Weights of a small transformer language model: 14 layers.
Each number is 500 + 40 x the weight over its row's rms, rounded and kept within 0 to 999. Layers, rows and columns count from 0. Numbers have three digits each. The size before them is the row's rms in percent of the matrix's.

# layer 10 MLP gate, 1344x512, rms 0.143, rows 1160-1196, columns 256-383
094:458551514571511510441375469520418479533489490443510540613482465523550451476459503494415470575574507502499532509515501540516483480487487440493532459508496433459473490484527569521462490466555467521454440425527568489443452563498494490479489545463404488514488500460589490476547529492520485467473558552484455508452431491507513452500547447542589509498495492506530509484426451507466554514460
104:454513533450510447550464468557394556490584517507522507437512539497460518538532478486482444550513519481486476537486513506520485453488462515513510491510514518467535462528577465478466536506526503572579518455497537429514533428512503486486488518572521447516514489511493502515453474485491464462511476591472493491483515450517576453491452481535365520476588506505511538511517497494488458438457
108:441523523515506576468436445463476496457506471572526487540496516508547441508487480548505542521402491508520520508430549434576469471470535560535453420417610506472566522461492478558420482494491512507554500435501468595445494485436501442513547531481488479571490455418481548507481497543476439465470520524522494518508468570462468546496417574515442457465535553485425552546529466516520524497508
096:539492494420533507560526539587426470467513511473478438465532484476507491515497512482442530524509534573455564480511539564532545553563546488463475533562450459514408522467505506447441427520513505541516478569474566451510511471424487478515423507599453473528490456524590440583506500563491515506492532492485542516540468446543540479476466532515480538462479498478494517536537426489520429479532
100:453516508517489560516578483486568526491463513536463513497470462521515486528463467504437580501473506453446501474538471497491545445489490486473490600507518561561549475537442567526523540493533428519488477498461494478518470467505492441569424415495561571508543561498501529477453483486543464528489516494538488495464508533510487504524525423493508526550478469435461511471484534476427405549534
107:455510503473485544430493497515553480452507418554559539481449416526509518493464461464508467538468475515540557535421530482492497519467498516456537490514539539552580543462503417469471517512564521491550494472510448473518531471523481509506485504473471585539492395434472511470488475511496540446482518491435530511541496437459526476483469531527480555583481505487504579536475440464497531471507
105:528538496474427464542501557501516464506548432502433510437487515500515466533451508478531572489472520529463511482464494534593461503537534528470494541490446454434462442506527561484512592530485549535498522462499489450439506515489507524471546486428545447449452522491563503442536555544548470541566490614460505467571433524525490508468476507477489476481478507517566488475521444433530547496479
101:556495512619480524531512499445468528436511473536541518520508481517524485448557548515480485444533503447531510479496483515491537562477457428527483496437426518563528480443445495473426543503501418456503431489501444502539485513488448501437580527522502504552464457480588559429528528430508479486394594454478455589430522495523532519491534554555564473553514506493493454494478498455507459503488
105:554445458553512520413535571490585452444562475481493483472549499484513504496451528523516506520456458568462491525436529468536534549519462523544478488425461545464516525460531522510476559524527569489399497556540534517471532499499477558494526503519423527471497527492487484516468517466460537512479519460496503522488522490463471534564514497488480504492507495516580521590503538473572540482534
109:525540563553499465535455480539466550556487512471520455486548448431534463531496563498520466456530482490547528513424586467524546461479537539528501521452516558519499561486386478577529439494478501515493448466438480528541448556412470463431407560451462487511570566547473532524497510517478461531544504528460456465440451505549483474533550435522483444500509515487465497529551515505462535460535
102:463511474445478540517554509507441564567464438473514506450452515481532442475502499502486463538453554443472508465444445521531497535488520484600448451517507495556509517436542424463444506461465494522535513466501518511455409424505523516467445482527512568498491509446409468477526528509512502522519549514498397455530503481432519520565553544493539499499457504499521467538503446522432419447412
106:527549571485528544585491517482553523541527478439486520479515568527525547528525484492532453422492475465496485547480528485475504514512503487503546484568562601465429525477510474474507487549498470548524450491538468525393509520482505459514465506548576503497479531601510539566527569472464540495499496407485492486474530545515468438540451468510476488473576505488568506467497492472509466460506
098:530467491501506534512520475580483532512478546491524513517475502461457493527518537403470488451552487455503478476480552502444463461537530548533515480524465524437463513506503556521438573506569574493536481441500489478512493487557489501484449484492501501486500508567507535541469431515454448471557560555490512502511429507481453547525530472518502532491540503474618521509572479461484513487489
104:500439511537483540469514533483483559489481547538540473496490448482499448496521468483448493551501493497550501520460472578561473496528475479537488421481479463525568514421623508533494425480550469517528447486523457515474434429494502501541482515540483461517462517468450499500539461484517465494508548462552488461519583584574481476466539477539464494457521472477563447537515550459513523438479
096:516474557476483504540472569539602538492489442467552460531513435425478470492542571486501501452419428545474462470488522511510505474462478513549422579461502514493554506516498562536545591551521501562459514493565510488464435500489469510482568508571456466449610478555578490528527509543502477499477512516413586523529503468520470480450491526527463466529474464528528486484547534485536510521566
102:518522524485449459516523454517458426532472537505520548467498571470458490603521520476529500509466569525488483533490490583435511494433476524442496445494542535461511522496551458545498468515564536533507545546510509507490461501450454494515458499610558572511536442480507457511478372500461516423529523456499486513480502519418512530533480554548468472536529510512539444420568518490503490440498
106:497460478496431455488511544503543471515554506516492518542533562510534498538536463533591497464555476452483559567520485495500535420469458491525557561522494552481470522489540535540562537481444488502539466401432488501464475499500530417495478556586526451511467521495551485483514456503570548532510448478520476475520539463476495435514458483492443466398511498487424480539480470539515500473492
101:488491499449501514563432572537462501505471450534531480521538482472515583474429534521412492500483570517527449497428497496431509508502571491457536519501465521585570522531530451456434531504529422510439531516481538522470419501533524464478476477469422487522556455530515489499606419488527446487521512418493493488490494533478419513582413486477498531494484431457524478451499502465540522512457
098:483524447507546483519403497512466493535514469447506518497539550457469508502536487438527521434512447476564464466458414522445558548471512486548531545556602515535513483481475482487548476491477513497462441553558521562495466499488548459534530415519534495550517502496614488513560500551535503495482446432592484495472533500468431469532516541525442445580562447475558500462552538475509529460449
097:572526519425445547488539450500511548436525456559536478439452506539508548526556479536468470487519546466494496574473498458443458529512456528517538486512538556585454528490535493512524474500539509457427507514485449528498447453456476521524495398473490482516470492468473487499476561506473450516450451490513513534472472512534558449466528475567472561471530417461413560447506504552458499483496
103:444501557518580509527494458484515426514478584455580490454483486539491482510472508596488500506517539451450432462468503479518568470554522582554534532483505587498459516529506494484466499417464564530500488594505556503556457462483419533527496515457554501516389449561537504481434470550520483417487496493511521436558482483489477510590490500433543522471479470498503516550454535510460533511561
099:503450444503572444549541541554492458482550455491572582549559440473452472479362513534459420535449534553448493489490500484497448476485472538452513601403458578539512505535482482560455521501457434519502489465506510501532492446492484480474466481541475439542503409488480500480523490471471573495446478525507516515550547485451505430508522418521597545486515425546475528484473459449540503467481
101:568481524478446530524461457467498490489517500488431465499454488469524522454436507527522534464523532516528576559496516485477471478520487540449552509509449523482458537519472410437528477498503500567528494560493552414506515466549513441506462529536567523496453534544458526533484465504464482482459614403510468545486444539486514486562513531531488508407452582488499537558494489461530468415416
099:490488481531476462481526405460547468504465476487445461514462571588478543512564469542505456469466478546495520523478501466461441509432569485489558541484565492496503444466481500545476489533457508454472528524435509473375455550483433478514492518481505494506466500512505436469525488486412537505502453488509491507499532515490539391499538416512484495482490467518438558496511511563469520387489
096:522500494513495506499465459507553512510536447468467487577546492494534558558482535465468552575413444544485487514544491511472466520525492489500507476572528509529495461489530506388472435448471435557619517537557471515552479509464474508434543495537465560500494456542531598470509541498514441434467486442524562437576503496533495488511487514538513495502494502434472528491483485496515550532540
103:488449481460500539493521548534512459477477459442499437481504547463518472471486598603458500574483482520496548495478552547538539510520488514476418508576529576459471511587578542554428464537459399491551503546449497564443452539518586472474466543432527515443491483522469532566465501471517485562521458511447558466508460515492476505518528501475421507543546501409482623485501478520511433489489
103:511538499550439455488518476508507441490513448390502515487501532441505461476564533466473419512448472434520548509505505481530520472520491541468512516492507470464535475522485530530496444479534432505481499477443510548452462497540498485500449516476438511492521483499559469525558495491499437539442500521503556527476559469477567454472410494518448495469575546484467428530493501472551451525452
110:555496579508560477536465488478526523459499535498515489475470590482584488476514405467524449526497497456550546502488552436493514496439516488478483508534448518420493500512534576494506516517481519485493542461522478549431544500512479511508440533560493532505469512495460565544488451519487470532528515468499421471505518499490436488472489488477557576509467461539529523591493489518481435507492
099:450549427502522482593434454482593470506492480553493516502491478507505522481502495517600479577501488494571479488545464497535494532431434471517548486505487446497557538418540498456548533423497464489504511487504486506445490433476530511453528460494479519465519575504510486439512532447520469485488500538502443518440464528454540532520498490520454570476506496561468492483545441509551494465477
099:486516534467463441464537484527492494498578489477496441507501442580545479583533531558502485484520486477483544503486519548517494510530435497407540475453496446490473507491562528492449487501521586483571466519535455476546501473502407383517476561535491493385467533419502516483521479548493557479473531521542523592480462512477594500449469508518511410491542575509517451526480508452499411455484
108:484506473492508510503494488508540445475503483557506528473475526472479511546533522535481473554456539565491496491500468498538513479419590496545528426531584558572444503485532536506534500506522517557498468584484488491491507470398476507479561520464402557483454459562541487492410534520499459540465470494502522462546559525523519444493496540565540527421494499503514508455504499537460494501448
098:414496487535462455568551594542464478514532559560456482456530480487514423555463516476536509489462478465476525478491490534452470440506498522494526535476568485534484460494520564548546497458455475477441439507469524552491526508465505551450441578564470467510473504487548422523498529522532583547386524578526520502486561530445509455491509482548467492526505492496546533574574469566516553462476
115:510551513509490573450565473458475514515501519578453536504580464429472463453535532523448482546490516507469526516523489484510542482484510492559520447509496522441580537494474529502451516483494550530498506501435469435547503462502525554582510477474589474550471467473512502469485514485401515499510510517517478509437536419461450463459487502530553485544495484561505471563537503481540523558524
101:553534500493461483469469544471427476551477521525442547524420431486521521478501534534437515449505472449536474497479471529478540472506432484444477518472482561492546446541458465544479515470487491531510475450477407526568445581438460460416378513479506569502583456512535466574403511449470441484471539500518540481434482434481505491521519543552476530527521486527432473592534497471538432473526
092:506593464533536503506531540475455543489501513491485593540545517433490444517538432432521490466532539477496438488515528526487516532529514526429498498458470534538579505532547422528524514570484508410608445504492503484533492508495530477578487509493514518547502459528459428465479530504461488446448483503553502555450456515489543513481431564533553461501514409404487481427517495459478499463504
100:503549407536468513584593568459424472430476490554465479493504394536546495536551416526514501548575503517519459470539528548487541505420499556493499498479463523456562593468523516527538485561542523596467463557533471499436458444475530553478488430502507536510463474413511472531530510541511528490541527503415496556470497495496477435522501515528525480496428472524502536534459513520574514514622
110:457552510461523477475528514525464542497469432518480514471524568477540519484561504456462521468487503462479475586449514517578458524540549498437496552553544522482550458533475545487515496452504509475557570551510557496502422502465445456412573552403515426465439514464437526458482537523488500542488545567558490474452518513497503508486518525449507475474526492522493504459462503467547451487508
# layer 10 MLP up, 1344x512, rms 0.147, rows 1160-1195, columns 256-383
100:533450513500457538549462528551467452500521581476504454503500491513534465498435468494498579463566493541525479508545513529525508464489548489501535501469466512503517506508536466469502487476532586487550457456439501466489503483514551579483547523527456555488533433476573510527539532499492516547495529532458544541495541480460465576506474474508532544489551522419485493513523465503486508445544
105:555516502461500541529566506541500563503537530465452578426403462549540481532443519554516605450529468478510530506518481444510574441449501491491476474409505501500536528562546545535516479503516511470561583456537496505451439484485500436518520515591539512519557483507440570420539522459483476538554458445568534459426434526469455484428575482513536423467466543536477505534508473445492527508471
110:547541443490525474467451478472480478480490520504480444543441558454542473472458506470555498420486475553486459584492557432543523530477434504579469460440437479467521521500456572521523468582469475600435467465553571513468577467509493405514576530542590506537522369493504567476525506483533490481531517527585493525580427554494545441446494510458515493546495452532497475604560450460541491507536
091:472528523564410451571509420444510546529515476403538526470470522461484462442559519532521497505462524461533512449503530497423456443460444468577494467465491528587526503508465496465468450492498509517475500468551526507596548573555515433510431510513536496452503503413463469527493530454524499504448466566461561494501541513488484565513559526467542486460513481494486503505512535574448545490496
101:527483503529571543595461495481532520483458541532541532486444444500455462506447496499496435482472497525558521524483523515526476480482499452431561576500545487506532405442443533467535540430520486474553478590502448550525493559416498561510472465469425522455475512501544539477531485523506579457497527486517559506490501512551486474495524472576456492559465581531469488504430468544603477495451
102:462475427471532542547542518576453487490506563428449469519600525545499572516495495464550456522514438464452432516504449457478492464490541510474518501527437497532420510475515470515530531518441549513473457546502522549549486532508504507470514477569471454459571515539574452521566507532518494481482447465545498493465500523438567519506528543484536500543484527523446474443534522500480544483477
101:444487513409505439453439471495477421475518474565544485554443531545541506442484482458465468537500465472494463467502510505482513477595536523405496564535560544499505427537471497513563490470510593496455509509556531479484405540501562467560553522474572468483513575572510521534468559503528489452448524537570532483511439472543487451426474435412473512463567467499487537580487438504493504467481
099:440561541485532515465467452483476477481452492465477466542511595532442530488458482537505504491420485479531522483493536579509469453426414584530432494505525449473439533470532492533508473450521523512441444479509522465446537465515508475510558399522521426402540466580566513525529492509506544490527448474473453472521502497520482506427496495466436467502454469459484438574504493484452510475507
099:472434434471480444495486492526554512490533572538400545468414542505523473469484454503454480596498524505507557554475529447477541591494552502533446477507518493453449481498512466491547479460439494434472450503493534425504506468558549530520528531479535463585469485431545499462512435502505533511538459489516459592446478489550406454469560535488491555505533465514534439531431507471518488544473
106:499466573491487508546475488529556524452532442517434450554591465518532496467540535487526494516506486477519550544472514481525548488486544475470539589472465506445437551543519433524432466569520500540466527437478434481521432535526526515447535512508520510427551522475438501492468507478536505464575467466475542467445429593547489547502535501510560439504538496544487514497524491450533502457547
103:575467514529511438493487547542563428534557568534548458485548523505549478469483529486487401474536469492467511490492484435474502487488554541510511498492537516477484455411402443538516530521503548471441535471487488501538507492455530438441559567559529440556507533487473514505526539518471474491528460441504561541464543498519445448519444547443401523512517550546513509470580575543478455502484
101:491469509561458508494525493460487507481563452521538491477442422528553495482607492532569463543496428501421565513480446547446515552437481521461600576464502502493587516481542466443527551456515572469531459494466574483497458516501518504499489554463451439555474529525544522527459511449545488486492546518519501473554481425516545515450512466473473524421509465449524536393514526485589424473516
096:459460545521572467581490488464515579507472543441537518494448462582478519528474451462451529478446453505498465520563505502471561456432529458490500542508542468520439565500557545472518444545557544469499494527495527491516487464481428461516498466494513450431465432522447580470467480587456487488457480540502506497526469486489473488500531517479534574534495558450582489530568484514519474504542
100:444455477551463541486451504468452529489538495463577421491478563464551535432496507491540547512423555482481567505472481556507531505466437515541546446523531463514554500460608495522516500608523501444513534554518530504465505530493485489537452547425555487575486447539492498516566448494481504494491515578475468481522524515486475525458447451527477436509545476498454495531476504519530494427505
100:439476506532450487582504458547518573521451588469514456457555526516522506478578461525488490480489523423468422502471525509452471443503464510460459512511510484479552515482421509432494524520495498508509516499466512473546495472426491562461558515546411526459584494524524489431527504516534480501478541509460510517480440561403415571505525485500468456539494498512535524570539555428527398491504
097:492590470461486503500518510532416458483474487450434471462440465506485502519539506535530570545516438530543536499505468563495548469468459496460514460536542539478494487489463508510567542560502522512499543520456562512490510547489521547477480496542525561459523542499528498552532476420483506481557560540523441543571561455491504571534487509497474521440472480483511491435519618461472437473530
103:398560497492570478535453457505498523502472520438446527596553432441583552451493516506511469468515575460494515498519541522565489467545506491549491466499484476525516448519456492483585494568580486491478528484436448461555587468483526572507525521500456505505486569553464490523490534526515465514490546616475492489544493523451535492471473571480492389551504486462527486455499536529502479484476
100:544456504484469530484497450448502574526503540545473439499506545496479548540458556514411506575513542484536489485504497513473510476440545515487491510578459472491517573532486536484474496459499502503500513528544556487506439497487539541456469530528524463536550457497473481573477513500423437474495541509504544540511431556554476499515531476499464470503475510559483425477630538503500472511390
102:517567460429534534527473481460503543580453391532454491456554544517524397520448543516509507579480583524486530559491521540504489507477501405466550534446450538504498510515471538499497510562437505529554467455463534520407496428565460535474510522511438477462487513487598456475515477556447443468480511457517473498480516495473461481458486504485448508529469430538519454534509520565524453438474
106:473499506453464535519481533443510433528573544523494511515445467485471465395550468442481522500593518474461475538566522479457544510504580540520484466474592535439489551502518525462470434442495510504562483522505471504536506555548535597492507517464549521519460454471519487474516539576529526473513412563496506512491472457608402464556466498474522463530541428503543489530462452521520474458497
101:508555508508671525547563491457534480473548544482527471514460465521498480454478546560453450483528534441505450470537476513480549472513502572505495546493609495505463482499498487467575461496543447551559534479524473518542494508493467513450468556530587448547490520557492508554489484463463536452565474472518545424492509511490552550515517510490544500500464484556516494532521537523518517464455
097:553484483559506523476557565481409450491486456521483483504583461458464528501371512531458480540489461535466479514508440468514496439465549486491538555454424587532436443487497433511540484526520499482504509506628482538503395412462478526492449533544536528524498446543440447524488531495481569533535582495464562493476507444588569424525528507556565447478481497571411517504478455504404586478522
102:536501503522576521510489513464470485492495511499476564504497546525504516551615551603499546568448502480553449468496451469576466507499511511482546521563412512494510522528480514493495478519462560453458527486510501565473497545546507482511532525542401505481509474525543491474548454433465560511448547491491490453498491479508500537501542525515602451446621490454476514475479548561468506501543
096:501531457482550499488476510502457539479460530528521480516531425516456517516521573510471509464434471456576546494496485459517518526498461515525511534512457529488492492459543506565530408477614527547457424499489580462570512471546511555555536532503521514489570488469453475415514606560549490447536516532438564500476510661503432551467520513490485498488465489461492485440464479460523452522470
096:510474562440506560520524495530451393425503481497512533523494532467492534560514505518517508514535474497520484474552478534469421477482492480553431477496498520473437496483522452454531482488443459464527520497527482514559546477436435484474488513533522490481531437510435475427478450505491498518476513495473504398486478502495519456489438515537521545515525576506423566520432571522534573533458
105:464469523506527542516467492534492468436436524481454434511498534538599437536567469548466513482455465523534568494437569548531482412505524556462487495535501538582496427612479541605458560549537531502511514482492463481480412514512430515484491527496497462500498553556474568522453510461532500514548582534548499523475489502482540570640487480458511492539537473449488530510455521563561535507478
103:532454608499418510447531589559539468431551593506448482584530444562431441530492475577511581494445550476498516417507548424587544484435586467499532526562441548494483514597503532501508543497467506521551471515469492483546519507414457475510509538557495488470550541454464534505505516576487563522590466513501507518525449487479531422462483489537506479502486502475458541481493390497500508553502
107:444513470539419519528479509489504463471514474509499489571509463537454569498455514444497423574522523485491560545511488557446498431440559555578563561434471536493587497505487534531513576468460469580533521517454487483484458499517533541514547542448509496528478574442543569519497500588493507499467458435525462427480469513454451470466516504456455492556545464501581463640606468564518462459482
100:515485477481500534534532486442531417484450426443465504539495528467483480543470500521517513484504458433505486528490518467503462454495484534403458459549458484568487513436482527543511531496526485488575537588498525518426539471496508413502518482472435456506511547530520392548510487509551553459581489463535481547517476515511506513521471465550484489423513516485507515446481500519566478453545
091:553589419535505495567493505443494493503535487503531558601502494482507571451424448462464507478527531536517491503439564494442475526512481552527491520467523604487516521539527590543458519504442412500510533530568562458539441470511510423500524465459530545492510464516483593482483467498454438486463535561537537434538511421505501456538539540497568498471499525488501488516560508549491502618506
109:470527493489473504499520415590464500494569468489432470557490489441522481445495426549542510498494428480504448485452522569502478472473469529490554533498469453530537556503574504438455533462441495571513439559525493502523441533467463540488553502503452566465502518527431448549494516483513476507534538499469480482447518557472542521458526596519606528510531487440531563516524512445514466617519
098:507474524485462437512527627554498505437520561472496476530511535510566484543523544552469523495485547509464442521575481489452574501497470542491465493473486574557467537506521526520497511510582436494514485501441550457463498560554538510475496573500562487526445522478489482449547498500450456540451545440556535542508543528454496521529582515455434496532489511483519531476590474471515550540475
114:516497545493496511548527494450495519479539530555491537494480520512529464442579479457516495522497463484518497508514474561595495458538478449509428497525543500524532501526517476549510474449528556507423411528544470595509509479491532438444513456557486518456530478400524485418492505548458439541545456512404490482532434503432580543500480501423484486570482431435562478553515506512580501464466
101:470510517459472541518541446552513477544475480512549528550439535475474529514468523495488470505438539432511499561598527492449505496499486529469474510485562520503564487501486456533518478446431444471538570473584555481458434531459524476481535477437487544516551580539497475382503470517447448515473429460519419397508517505533535454456471478480497526482559538507542458533457561541377478467500
091:451563446507481454533491525534540495524473465548584459465493480540519533568536432448517494527475546470586516500451480494475473496485546456493439403433482487487482462485486496423492481498537557484411527504488522583497503575558500515439484555511487455542508571503489518564467506490472502443526559493529496478527511532441449518419522476479481506457543562449433464504507525558544517539455
094:578524430479438504443515503511523479484591428449547423488474501499497485474493576455496540507522454567503492459451519540611467476468454493487479502488519442508536493487502492491475553550470515496451461547535486428537460459431558511515498468542499505584494514446515501532468591456544475497482522517510508437548529545521453476487630493478513426484484463476529440475483523453476442432458
# layer 10 MLP down (transposed), 1344x512, rms 0.204, rows 1160-1195, columns 256-383
096:525464527463512468511559574472517560529447576454508510482524467481556556538447564405496450530527572492497543508523487573541486562511573541571533578481476507491479511512486487470442529544506509483492428520521542461545511473481454494529484476497436459509541445448533524445510467491506552507545418522552464519542491440478488531517453555503489509480539453528560526541566506424460524504493
103:506508520504425456463506561474406508530467417441488540524481558527497513540560583572406547465452473425538522515552527456527443481463536500474469551452491546506464478563493486482480440561584477504551490543430493520525479532434484559502554446508543518485521414453528537464436469539506525555447458434503509502479602492530497504477587484491502485514526515557505482485508511519473506453494
103:492500451459445535484496494467429511460497486512497520507504539426423494553463466493500584470458427470469454497488499497572445530517444452494463537473521566514509485455481531447531488501497510561488534511560537474508481496480483483499509479505510422532413422475526488521494502435556482546515540501488507550545448561541476494468480527448508474518514507571494394581604484492512451483506
100:521514459510510481506481498456544501525452491490560518525507450500471449516540490500505475542463526573500417471519497512451457471513477488504506523497427578493457416522512538443498551524537451458493534461489463455486493566543515536533536489558425486504435558509583475536516478450497560532492459503433469492532485540573493558491465458534539505516484492526553539597408489538539569460494
105:497509525469505470540463581444551547542515567465495582518520525575542454442461501442540487500525480471431498443502512500433458422501468458533521555451506442556512541480488517499530442462476508484532502500501501545435501533392510421489531474577479501460489543474507466513560571501451512517422478483471431504469442403494525535528527541522484523493514465434433530470504490486500464445547
104:546505467487532459545486509474533473478563522509429423576470459555552497546546541495441601499567457522501513452514523476516496471505497533456532534530506504555469487536563525457480473484523489430424524481480603503488524457504504469440487557499537463480531531538474519535508469490458477508474535517550474501455541557503552482548459446451510507475533588516482464504511496500578527508541
098:506526524486473485563472540564571533568538443524509491501550550534470521518518534475528494444533514535462508466524428442472475449446465499534486511525535484578461517508510485462474520512476575508443476403463459557587543455639526484475513483525406508508478494480500509461463454538566502458548579590467493529505555400550434483512437505455452546503475495470484552495477463472488421472435
094:501520501526515467510480411537456454614451519418509430541475486574494463487488449486554427483490459548521502417517509472551498536495503546489520516488459489470463474472513463523515463500526464438543548495446497485499506490437533569525590504426541471502514534452492454529435532515463531550494474515560548472484478559529469449502536508376476496519469506515451456548523512496471528563519
099:451495502434507441456521543454488489450461489522432552461515486512480525459436476474518443501502475523531447441454479483462601512493576503507479490580574517534525483502515503509515524546489474514470540484490416438545457499549521532525423476549493442454422491550444519519461489502558510539514513473543523462395508552541454428491566446482537478456415566612564509521438517431513489466525
109:515444513460471504521486517505550522461554433483456470545546497602534572450535538458498474428519475420544546516463529548524537477416493512430516532482518533513443496513536558539498481539494482551479449520439549516545541586519487504427453502525538551437509441422422440459534520478503520514495546489493484503542507511515483488499550562481546567477536448462573483509539507527511426467486
099:499470504565529486522522519523552518495521478529462459506475565527510393492514505423442527480523545507542509469534523553467527516444485485478468592465545510506488489530486504503481461566449590518472528449483466460540604511524500483500562510481475412558499476500517556504495486508508507559528520524505507515525461514530465526465540396533533474466539530459555545470504518461502577475525
104:470459469477465525464425527524502608463496454538521516482610477436426424458488517500507538514483581463431477474524457474591538519498501473515448556494525474565530479517529520506534498472478469503491480499504456459513465436511567467581412466509510486516446446458498486454464442514440483483557475489516506498491520620471484501581467525540492505563538540566474493493548538457411477449464
099:505537511518451447528563504472519461445391539475506479466568442475536519490527465467494489491495586502510488426484609552543541487455519514475526493494474502482481544531454551589529536559514502520501573467496441547534506480463519421533452485473461517473458423480446497482430456490455525456598539512550533475514458458523507529544504462588499585492485550504501545497440559503515468525387
110:548473457599463542471496506527493467524534513479532531531561477503615520487501536503488503487534522478505549497471490417452547506496462437510545501416416517511479439471563523516488468541478506543460432500549464543461492439467562510523474476574556482537482495431529500463535428487530493424559503512518522548487502540563463489543513480473469447527475511523504452530413461487493457492468
090:493504497516463457546519648465521546512524481514474471514505460511465496490474529454515452484542534465471454412483518508491496476486514503453477458605492526467559504463458451516465513588502495472494476511446509500518458522502564542584478505490521537524512512499579544521546525506553496520515556482528424497473506478558535509516523530414453493471551541506552411509511482533536506466541
101:495531487424469513441556518494476542490516476517587513543495477564470490472542492430458532519489505484606465454503500607496444471516509492516538529467505509487470542497493481547526504570461566560499420489538503583542460560498515508468483489436495426491531474531442444492503440542466474497550531613459515524481536504537512461503466490516464465474468499565523589499477618546545448510475
099:500521528531569408480513558462522568518468465473478508518506530531493476448521457536440534494509516543493510547520469489581580490557589484475493430468508510412483473503497493386491542492539462528507528520527543559461504516537500470464455492450546496517469437486544500526529565515541485541477514521501462493496392468491538508501494543582462447496563507508542462505504492477438573501467
106:517437471537479435479524554495505526530475525501515486490484535500490493535534486510494558535458471391514518435434514476417561460460436493503540552527484479453535519560533494446467492472490493531487553482546453548464486473543551484470467546489477498471494507446501512482514499499512560524500498552474504541584471532522518499505538487494457410513524493444488552535470554511492520401478
105:509498491459505447470443523448447543562426464494534507423465562463498530512477524514448535528519529501495536485499468579454415482415459521542486459555500423494461512510481546499473508494453551464513519498463490471482461435507553481488455479574464506486409477519484445503592450543490541456485519510526530503496493471483460544560466415534491471477485491472471545396522515506473559508561
105:526507529475443500521498457561510587534488528564471514556435469538474499498543495572503513520529536491552432485502506487468489584496538497546519489491470506542461415534536503473435551462549479523489473497537555553519545538541573516469480486471518481480458559514533524454417507497488522460485452444543496514524419486503512516521565517596495465485466500523458586520508588456534435522622
100:499529475478469486531486436466515487502576503533515516501464455557502469496494487507397511552483509552538495526525567502495564476459491580514481475484517486522507532506476525444436536467500444516465537520497539477488543525581497481479574563497512499511564486435536480494472486483497414479461490538569464502524542443427538468487495543435583476483536448459548542471487548509466545495449
104:535449488523431482497522508479445442484493463504491470512494476483499488487511521491519501485538489435549416477479480516496482507481429526500476560497569561546567477456425563480494509443537488415452517499517510533490474501516441479516495472492509555588453479498473489468582536553450460501454508418442498519487486450501500478479579535528441460477494475486442550546511528471483528504488
104:475510523521527507423504517532496529495495527507579544507465542509490440485493526552472478535515499475492492539518467546480427510579554515502461561510524535549516498520578561480510543440517467433470488514540448589454383546523470538457520485439500528533502448542495498518492472533462536532514432496447467457544463493593481455542502499611489505533503493549551483486513556466559490507495
102:495486531453552533464556508532480466498403504545437475559549475507501463551474517497531475390514504469506504472456504507510539532514529540525491560541536519485450488526565470514522516568580588435543519464524516539460541425439533448545519504455552579518462458461496547473555509517531481497519550479506492430555435510466450524471593447526512470429567583477523533433466525484489505418504
099:427442467501479524498478493470497537470502481525505525494549508510451473579475509478484497500522484569530513463524490453538534595512468515542440490540477469439460505450523452550450513567475429426441497530419529447436475532422477608562556545566518588552540442525431479525507484474517515502563594520461514524548537462482502460482470440480560440531575527549558447535426465461399412496525
101:477472511558551533442449447456512527496409529456468478505511526512508475519437436524517495452493521478500483516458521575474477457514503537459492502522521475509477491515495582475505554478456466470494565540545573520566521585530477516510459473505540447556514513489433559547481486431538498494426494518478572446464529511606504552499553500606462438519500512474504532443451544468554539494450
105:549458509452516549520511490554542483487627508536559505458525379482476510559448532562445524529553509568473448456525506545416538494518522494498519491431487502459495519585476478471496501485444492556459432492502492534490476526427487499492564476478424448481473422458485544496507455473529477488483505593563504508525490508482472505421527510509538493448520578555515588534494492500532523477560
103:428504515494531511454455513480501530513575483465538455539475464546488547459431510573437444462484489489547414516520487544495472503448564516463516462528475469478501444491524450487471580506568498545522465467534538367564553453431455497466487550445408554490497592559554471507479419511491563488552519493413471503492464435469500523443454495527503530484502525450499497494483507665493436519456
096:501486542534443439433471472522486528534517473467551522461462487604533493484534505498479477535424465562480482474421502477479547523456502574466471548527488533572445529417465415510504442562478510494505547502526507403514427483510501562396562554501515560524472488496510465503512509503514511490451505523469510514481589530460513556558509474372489524504478542435520484414540461413526495548483
096:488502516463558529500545479511506431543462468487463497482515473488492509514545488492503524438490487498518517478484460509463521464583514483504506407448495539519586467493483524450431516466424525480542420489592456475425487457593558429451429503548537505518497473531516485517562569526474512529473504519388508480448545491568527505489453547493542586513546457528527471534458475499506494519462
107:473526573518514442463565499524517490500428450581427574524546543466539494422485525501463519547563490515456506363447511457560454504548488457522533526577448519526520522446524544541472499501410437508494401486489510488475597528522458482454495463517473541503491548487519495470467478580549554432551498464461492496527471468467479539461461485421506496481502486447523565466470563515562514582581
099:524540580526540485548571509583520445451486507502518482491491516486485507506544485589502456525474474488488510409525477460457541473475511535550486436530549444466478443479490441468438460484538464476491388474541487554506482488528436535534457525453488461495447527504466504432481521501572586525502459468502549450571520417503508553441509439464439555516508533500444467585526464503472474449456
090:503504533482542529480508473534493552557469501535446550495555576467522487466475510561480461559463590480491533505424503530534504471563524533524505484559490517533526512537555460464489480522576442532505490521423447459526590462529438507526548500497494584553584464538555506494543481498564504493511486405508529428502532517509506527490470441569497481559544506487486471575461461425494457405465
104:500500489509455493500527546504503494479514518477483471543455488445437545472509548480562504527499460469447475493509487548533430479525513507450460435471531468462502482457511501532483521445541489514490416496557507515491450483489497417508506609512535491500533536543481506482560499479490513435479477525542419469483436433503514565501503460479485446517516534500530457515382427497539421533489
094:541499494454520484511523504557428508396463497456432542488501499478493505463441492470450520435491471540512450524519503494536537509440436494577408565497468467564465463502440474503493557458469523520556525488428494457532507499408491463566522527510522470485474534477524492528502473467484516462476472497573494489572471493398488526440475486592490573596568550429502527514431468552504469430481
102:449516467451469524451473537490546549520545501558472493511561530515525504497517534510549447560490508531474510481467505449581505504478456557510502546518503523493529559481550438455524514440494459488509489561525470504513513517487532520533455581542495484436535488493474466408490512527484484447470481435480534545530481571444474515472531512395518455514466455499427484475499497492548489515573